Weights of a small GPT-style language model, trained from scratch on English Wikipedia: vocabulary 13763.
Each number is 500 + 40 x the weight over its row's rms, rounded and kept within 0 to 999. Layers, rows and columns count from 0. Numbers have three digits each. The size before them is the row's rms in percent of the matrix's.

# layer 2 MLP down (transposed), 1536x384, rms 0.0521, rows 1125-1150, columns 256-383
107:521503463451537525500441517544488534423528503440513505456531499505490505500572479487456493422474529540482542440490498453458539540488554518527604511474460512491463542475593510527494481541480604502475549589540483577518514495553448507532504462426494460500519501431468395464535518564510524390574509502486460447503448453478446470495535485489481501469550541462519464498475509488521544467551
099:507567456455562455584502416523526549428507523515421504560470470471500530493453501496493554511438533428469541435567447512516468473446539463522456416518507503503534565525502521477501555553514542462548459602492518494544549471551527494507506507533556639496513525495475506494523506505602475497423407453535560470450515529478524493451510477450515451545515549474524503560466479502464472522523
108:547513490538492415473502558494517501419508522491486484524543426492485472564480497497546578491470489499600521558465474529496426488503472502496502499528492463436488510543478498485535513482530491438548453544507483422539503472525526501489522440518482527488550523545562503530426517573549512514501578586449473519517452537588470511576505521476556546469440532486458478449509521484511470496476
089:415486458446498504430502499518468468436551457518466488542519542529477525527535527561448488529477538556559493484559495502415528449550492452448511519468414450533532467460534478625539525484489527505489476580486486537524495583465447450488469442534555513524528444473531467489512470493463473443532487490564482461518517458580561469501499530533508547520487424548492400441479542528503540480538
097:494550482498475472446464474487444488438485519489490454488479487502503474542540465457436511524427552536480520519436442409495544498444515526448448575466535509546516501441494508426506416558429525533558484525523538453544534532504435564530495549549512599539451444517411462532538445495479536504560479560481515486456469481440521476488471543504494485490511517516520520440507484475490443470561
097:547511541493481461476491471526583469496502493529516520609472511578526544534519541564474489464478408529501528506545461499423585507515544529480484563437511532488544526525524435444499539483504528545533458528502517553481446503524496542457514501516552557526516373497480526460533517532467478476485509566470465523489528473508484503476509509508611534493531483504579404493490485528502585364542
105:486511556457557471525475450489417538505518603538497455534509527528497528505565507503545576512528438531560513512536537501536473479454473536448515465495467488486550478564541496528505575557492545574484397484448427467460447469456522434459523537509512532561461499525536564519493564479504513460498465523509528446516590548490458509478518499457455542471420531491549465473457464451483542486513
100:421426522476569495461548469494526417587515492518502566545501534450508542463514491605443517473511506488524494526444538445516403538499465454493536431531565510478480494507497492500569539373519535601483499476403558548511512468484499550502489445476516477443467521426506568523445505468535485521463503450512502461464466580495547443437528523488503495491441513569540467523499472433541429589522
094:478505478543476501479439495539535485550529509468489495511409561529517466475451468498487481511522529505492555493447412565473447441491459547510512453429490474582474481549552464438535449519493539492507469504449571548471495513490511499495518522521544514491493482537530462476511453467466471492486482471568507483530457517558495495577500472455495531488522466501459544508482541517520538471521
102:524505503429537480480484468522465428490538454444523484530445502518427493500480472491533438500493516436543520517455514581461456458578497496483528518513541465546572501496491539463442491488504523508492435510523472477510543544510477514507500535503466563480490546491457528586514537503534497471447509511474562480521452515451463532465433492474463508503470450463456437525483537478516512486473
100:500456526475475492481475549494516531476491492484497496569502499490488492540488490474418596550605503561506539462501522509474529453513498591440568515497510482485491481485490505423513523452436516522528421542569451487489598598445481503507492460497602506523512408494534551559520457559438548504509505450523470495513459517506499443446476477541481455501551502475484470486473470455515488549535
099:423555513586534534473499513488483497481458483439500476477514505494537545475526528474446429466494470490564526558501478509524480553559491481553468478423509469526534576447494506479430544557520527487469539490513527489514430472507552491496501538463485505432540510470479456489419439520579554535466457505480465543542539480537498474417532526528534464500404545550487470573464516450531528556510
103:589533445494541503512521485557469456507528543500550508532431490537547470470509420452513400501541473466441492530522558482498438534523454553469534539437529514455502495486535497577448475538557514473531469532512506542521544498478532528457529435457480525505478438499524447566583525480503484467550476568466432481513447488552527444497428537565500522540405502452496485506510484474459525590490
120:489490480474501434417516485495526558493535525579527484532556578453472540516524509484512499451518546499487552534494474546477515514516545486519498488528545552502443501506546491535520457492569421560500521527516419546558523586462533440539517595433505532486436531477482519452531464512473503484485602467468463539471525531495467505481410546531506529519497513470466466598482501516547474526477
114:504480514397472516483406386478489428445519536475565540484481495510430536539495536456506449482436556522469540459497532541444488484467431512487448530485467504504572577549466487519462561540423508542439474424476513470528475497474480529480544526495518560558447500457555477483530520464486474567446525503496557505458459553604487516431501507501473508482548473572504498490490441501461475471601
107:518459501538490554481462572475518544500519520532484527550506518458531508492473578490476480517501511516484525484451572487484534576513440481401528507420488464560499505527546522533461629462481463460531541567558493469500462526461495414482582552506526457504492406497501533520448485515507503520488467479458466502499486452544536462513492473475526490462514443572460476468570512499524497533498
090:462521504507507512503552491497497491455548489527490403472535548555463523543476468457479548500524461500483517515455435517413402474504600516553524521542374468503491517468478460486533520458508486505517524551426487486496529448528539508509514450465496542558472512527467543467523505521613457458459502518474506480521506450512518532558492517533491515496514456528483451426502552459532423560456
103:501554514488552557503474516479520520469527515445524512482480430563469513407476467528468531434494495517443473518455501571457466509549488556516498474550463544472483522485583493465446544519507476466471499482584520539555471480515540459468476522492532480536515582435499481561522505502518474477524517527509436435488521528496558548502457516450509501479476521513512533542472507572455474460501
106:491520505490408497545486426509503487496425534520499521505489546497481475480473494560477463482525465461489516571479547492455491541543533518495510501506459497473475500524517489484485418462556527452442446442427573503451503543525545491401484559478491526544482499476392497553525523491493469512478549489498467433472479490564521428447528506563559475445524508502499470650485526546529494574418
102:537421459446474500461404541470530438417446504437499523500485446478451397523485534503585445498504476456435544541536534516502491516533499514437543521513499522531459474514550473533512489453436495461514549529479499527520471503486516526508567484519446446469502568505483525534490498535453527485507569412425507451491428625490426460510485550471542460487521501466506531559543542487483571562507
106:389532513524509519524489529447542458608469480520553456487522564530526453478434480493458532565435513492495456473479470461438520529482473486537516513449546461465499553572498488519479502484471488445443487499488537476448463472514546483457545487455436464546497524475521478510512475474526487518494464502530443561463464468461565459487519512497460547468490578495400499541492462524482572522522
096:446539519545546517443473534497533457511509484482540497512390528504502503361462450554498552542487525541528459411506489516490511458490503523434507498653526453550454490515476546535484497502548547549497593508484502545442512530493501508430461482450452538512519431463515504480523534507455505478513417436525479537525560508516481486548492564498513515437457530531496469504488523548455526462615
081:478526456510455535474502505487545470478496507421534484418518514547567525479421536551531470521498476488494562476431475561496429450431460489549511544533497464468489488521504549447492437507521487511588532510543516530515492534527406466531473534541509494413463502471480513461462564542506487485573394494481521540448519508397511494557485528538491504500515499449537430523507464522507467531591
123:499501518482477495470467492468495548510495489436517528498476503518539510500453492498496503546479566527555511537505529454501537503470544523414426503478496475561490450517548509464396447554456533568515459468585500499522505483470478550471444473568513508451444514497486509503491519417499484552449429535482581547543510580428466576527460464490501490540502460470499535446540463454534546426467
089:502519511463522524547529508490536475488576494549502444472541524561466532524474516437480537459530543465483531461455472496470422526452527515537500540528372544449467531494524472472532471487523517466548511552464491475481475485483542484551542456431501493581500435503499531476531471533582519495510459501491503479515503445515501484547463477508519520478504447514436467477525533415518497535492
100:486496430529568411469539505480471439436489459502519499498427451517490529492488542432527484438585499541522513485504530558462408487466522478493541539500538509476481594499459484429453503509513468474477548496401530510450540455471497524399537453504541491549483487576474439457505525444465535437531528494474571488534502484474582510496477493452492496514505502470534529470542546491481562508525
# layer 2 MLP up, 1536x384, rms 0.0712, rows 1126-1150, columns 256-383
106:508573482494546516512462426505534505458565551480470433452480529556491487531484469436421498515512453440477529481515540520472472524505472540462598539506523503561521525538522492533552473467546426398504505489529549471502462491500478556489549509459504540538546415499512496481482448554518508536408513485464573482527454478530554425485433564457483570475539453518497466573543526413498442484514
101:437490517528493506624511459517527458526504485495462482587483473492532566464523506462523497497537479510422478534486489568456484602498491463543510531410483562421507467470523466561493550437501429492471503478459514521548457508474463538516486513410453460515422514535595442440524435497436453518448516479505414524462535470472617481512443439463562517453490475502533451473508494496487479522541
101:455500463446511643566532585468541600547538526504515458468490499548502517516555495491452451559571476458457439441473499433526495449473539557550480517520496529493507581514516483520569509448512473412533537511415535530463464415522488508568440488473489521601513537483445520435541456506537471485512512480469532439551500493494494511487437560471518474585499517473447522515465526495507469472507
090:472456542488508484548495475468538461472522446533499494446510519535444494473536533525545468444535479420547446438479549572521438484544469508544457443553474508509506534537516490556451516450531487443462548496413470501450461491494575515506523472469476444537502497475623527500481515511587479503447556495471438520540491446465531520462544537466514557553452494543507473571502486427525548503455
102:442524470426532501509567492531492484496498456514493503529400490499537513506461540483487498388508532452485450491493444530521452529509546489517496459443523481447448501457533519535518512497510501471535450509451555404493518510492463525493492509418556439540440417537487546559610458473470540511431493507485483483516540510609434408546515507539525549456479485525492458477497527413445514484467
111:541579552531574462532471516484479512499577482506454442455568457510537557508511419468501494525505589465491562514503491508463484517452492552498457505496455450488528440508477562493473499507496543444525513514458488508451508539472513508571503467501508516461342500474447566441531485445520554528478470415521524476470477506475457495549449517497430506423535501427453467526477496488520461471565
105:414469524465558492475435524483538459526447470543494456457433519489479525495474508507466463501482498492467559523460517494555425442513457421482497506483461490510466489550481518455574499478505528501504459561404515574506463514529543513535523510564464441569505478487518533471438498448466515446475449448507445489462509597494538509518464604577468482515452471589479573511452497425548384482531
102:536565417429606498531508432518566485522491533495489489503546519473481568478560523461526527496517510418512581492492453500464488422520523527495467518552480555490480487425432563483486474461466430490574511524568487527449527506456466559504517480505465478516576503479556515443452513519431442472526474506541434464475555464506536446491501469479437505446424429571464505426483536443547501536460
106:492580532463483514552557586494567470501503521555447498490492552492420493467470453431511450470523516485529485423481497457521478510510511510457542506528518468474519450462518519477530514519491583519573430491531534443566535545423521497500562394480512575509527564500411537444584449563496529556492426557508511481526434481546526523454458508451527552538525454465452520446506504507604516483470
099:485524504548563533527480537531483483544569509513414425510544498553527475532575506456493612548522470520445458480573493506503474528418481496454469498570509465486516492567457531434557523487498488520522511501520492449457566500475455584564587512496558543521444440485540476433561415563518451495530415469534547490533427482526471426514492459558534590498522552504454466473503547442472476503531
102:451503524508497545544517616491481483539485487490504454466537477498482473521499519471535491563519485454565428504557458484537503462520550552490467472500485496520492471405494469450561463570428487464528438498452515486495482472452500564466464532548434480473471481478622542537497466451548520516430498486557577499437505487486521524517480535490551474501464529479487460469532515411492517466499
099:466483494441531487525436457455521446496500496503514467487523468511454529454484506477459507522477497410499528453548491537472539518525486553478437503519418579479521526497503552447578485493478444481532458617440452514492436419511493472533509500567476458552539496500510528450522550413524475524446485475573446502468498540490549536563490510509403523508454473542540569501505467465605516518501
109:493518468435442501553533516463510484423492497541432487443558517461444491509428469484430523503500537516535531489490510472539479495485549470483529511428462502483540511469551480489531499500554456578550474537444506430485551483448492524456530432450516474479475481465465558443572469531502466560489469473554506485522451526536453546513433505437568551493492472543494553506484438479483493445443
106:522476449542452479535506446501526547520512498490540447512503478530503458480448536436530530520510496487504476511481519542569544495497589463496462476543462504502523460446474505510532479423544494501529501585404412527523537535547480541468587467477503506520507509502482469547541484445505453457468495487494492518539446469464500488602497392484535533492479489483477578530558522513465510448487
104:516407535454536521557442501484524467489482524511477568500612498508561509470454488502453484527514522509519603478470532514538511455467500531449509559482402476530562432470396484458597516493482500508525515603497530521548476507471466475472543569497590516521453452489509555546512526463500447468515483465539518527414497520442407498565460429570458453493430428548474544567531496487532502498460
075:423504505492411553571563443485532513521615484494466487431430511530474563523528408486489551447563492505500545424544473438489446479442545516488494428502414544468525504415475479523572513509517462455494448558480492472521533473520520497539519507494483480503487453541507535481535475470490553483555502520518504442495477508500531538522478566562474494480542478498478509504563545520554485506497
102:521484535524511571491475476477479472528512485558427487507555470483471545516482514442562561539517510540461476460476514531510423594527516516515429488503491521546493536509528516478485527398472444508475506495423515527454454465446525499535496455535453563502477468460470563472486518520507446504474487496493464506529467528435530529468446520452468561535498485494496440531498519490507453485485
106:516455532491436473550491536596529524505561564476457481543440498509544421451491414474506459460535523546494526466446542500453519507499526498501556510490461498440442502468491542472523506468527449465563469521434543455543499484521540486521505560467506420511524503527473449477499492490468592509562450524481457473475487527498468438467457534540516546451517478542502429596555536494500507536453
100:513544614563503512482561473489529507514512422521482495538471472480490477537453493456538582462527474485535456477521538533553527533477511497553482494523470487505471454523492453504477430504430459464471555564440478551449489458473472576471496552506528548480502508492534500573514479427551464470465463526532541529549472388474505550465499510526459482508565513490524457423527485493476512489535
105:492457475503450481598478517486586499510481549494539490479522503473488544543459451511467506504497486536418461495503486539437552464499452552479495500538449442493521547536540500508465508469515492514457560482532564509505438544473442561499515483379555474516442505533411406436504538463512545467505520491534508532507420486517505471445455481521513505529509508496477482543494471504560556499472
101:480507518462572540450486531528568482495522479488559468449501541579454522486507460485476507479448518528478450416470517478459525429479525602493537518513530501537441468538547489534524606462511533486467555540536503494409553558519450496501495488415553519520527467539510548537483512506424462418504438465508498519545478458551494469533515495488561494484538565568425416532515503484528488476620
087:485552531437438464552474482489489547503483537529529508547484447477464477535504550490563542527568509457448447457581526504484402627457538476543487477468504499520482428506509529493494510566495490507438481526475437475488479582504484495506598484511435532512465522459518570526542491451529513477522578540472529503493540432553573524443524492450512484539439440535448491546477480422500531452464
104:496466484446537481520546552498511479432489508482531480517524540549508537554526468472457474510479503453454497416481506544482475549488539462566597485413514545459449528478491486534551516513549469459445473520430481440414487481531561459582527512483552508524491467546491474523530481488452508447514521392504423500520446484521616405553487464541602473487516513533488500538551562500454544512528
065:552477517514488576536475493490541558492614470515508461492538446593473534560507508412496515499475466476482506499453507494502487505500521520487459537486466557458468505527521434458555470528517536478486515448516506526441511527520496498534487493429458481565478440497465545484536451580462560442524475482521563547551480422522556466546459472504527520476444503556471517523559529459546530491448
101:530514484521503550563581483473498495550514493560490449463451538561492515518465498454436502453535503464540527429402462488476508516441486524562570557492494425497445563498551382548505527480535384447526543519424553442511529499514462495561479498408566553497430447565527565462563545490424554495532468504442432483520515509540466353546538491507546564456533557519497545468508512509469506490567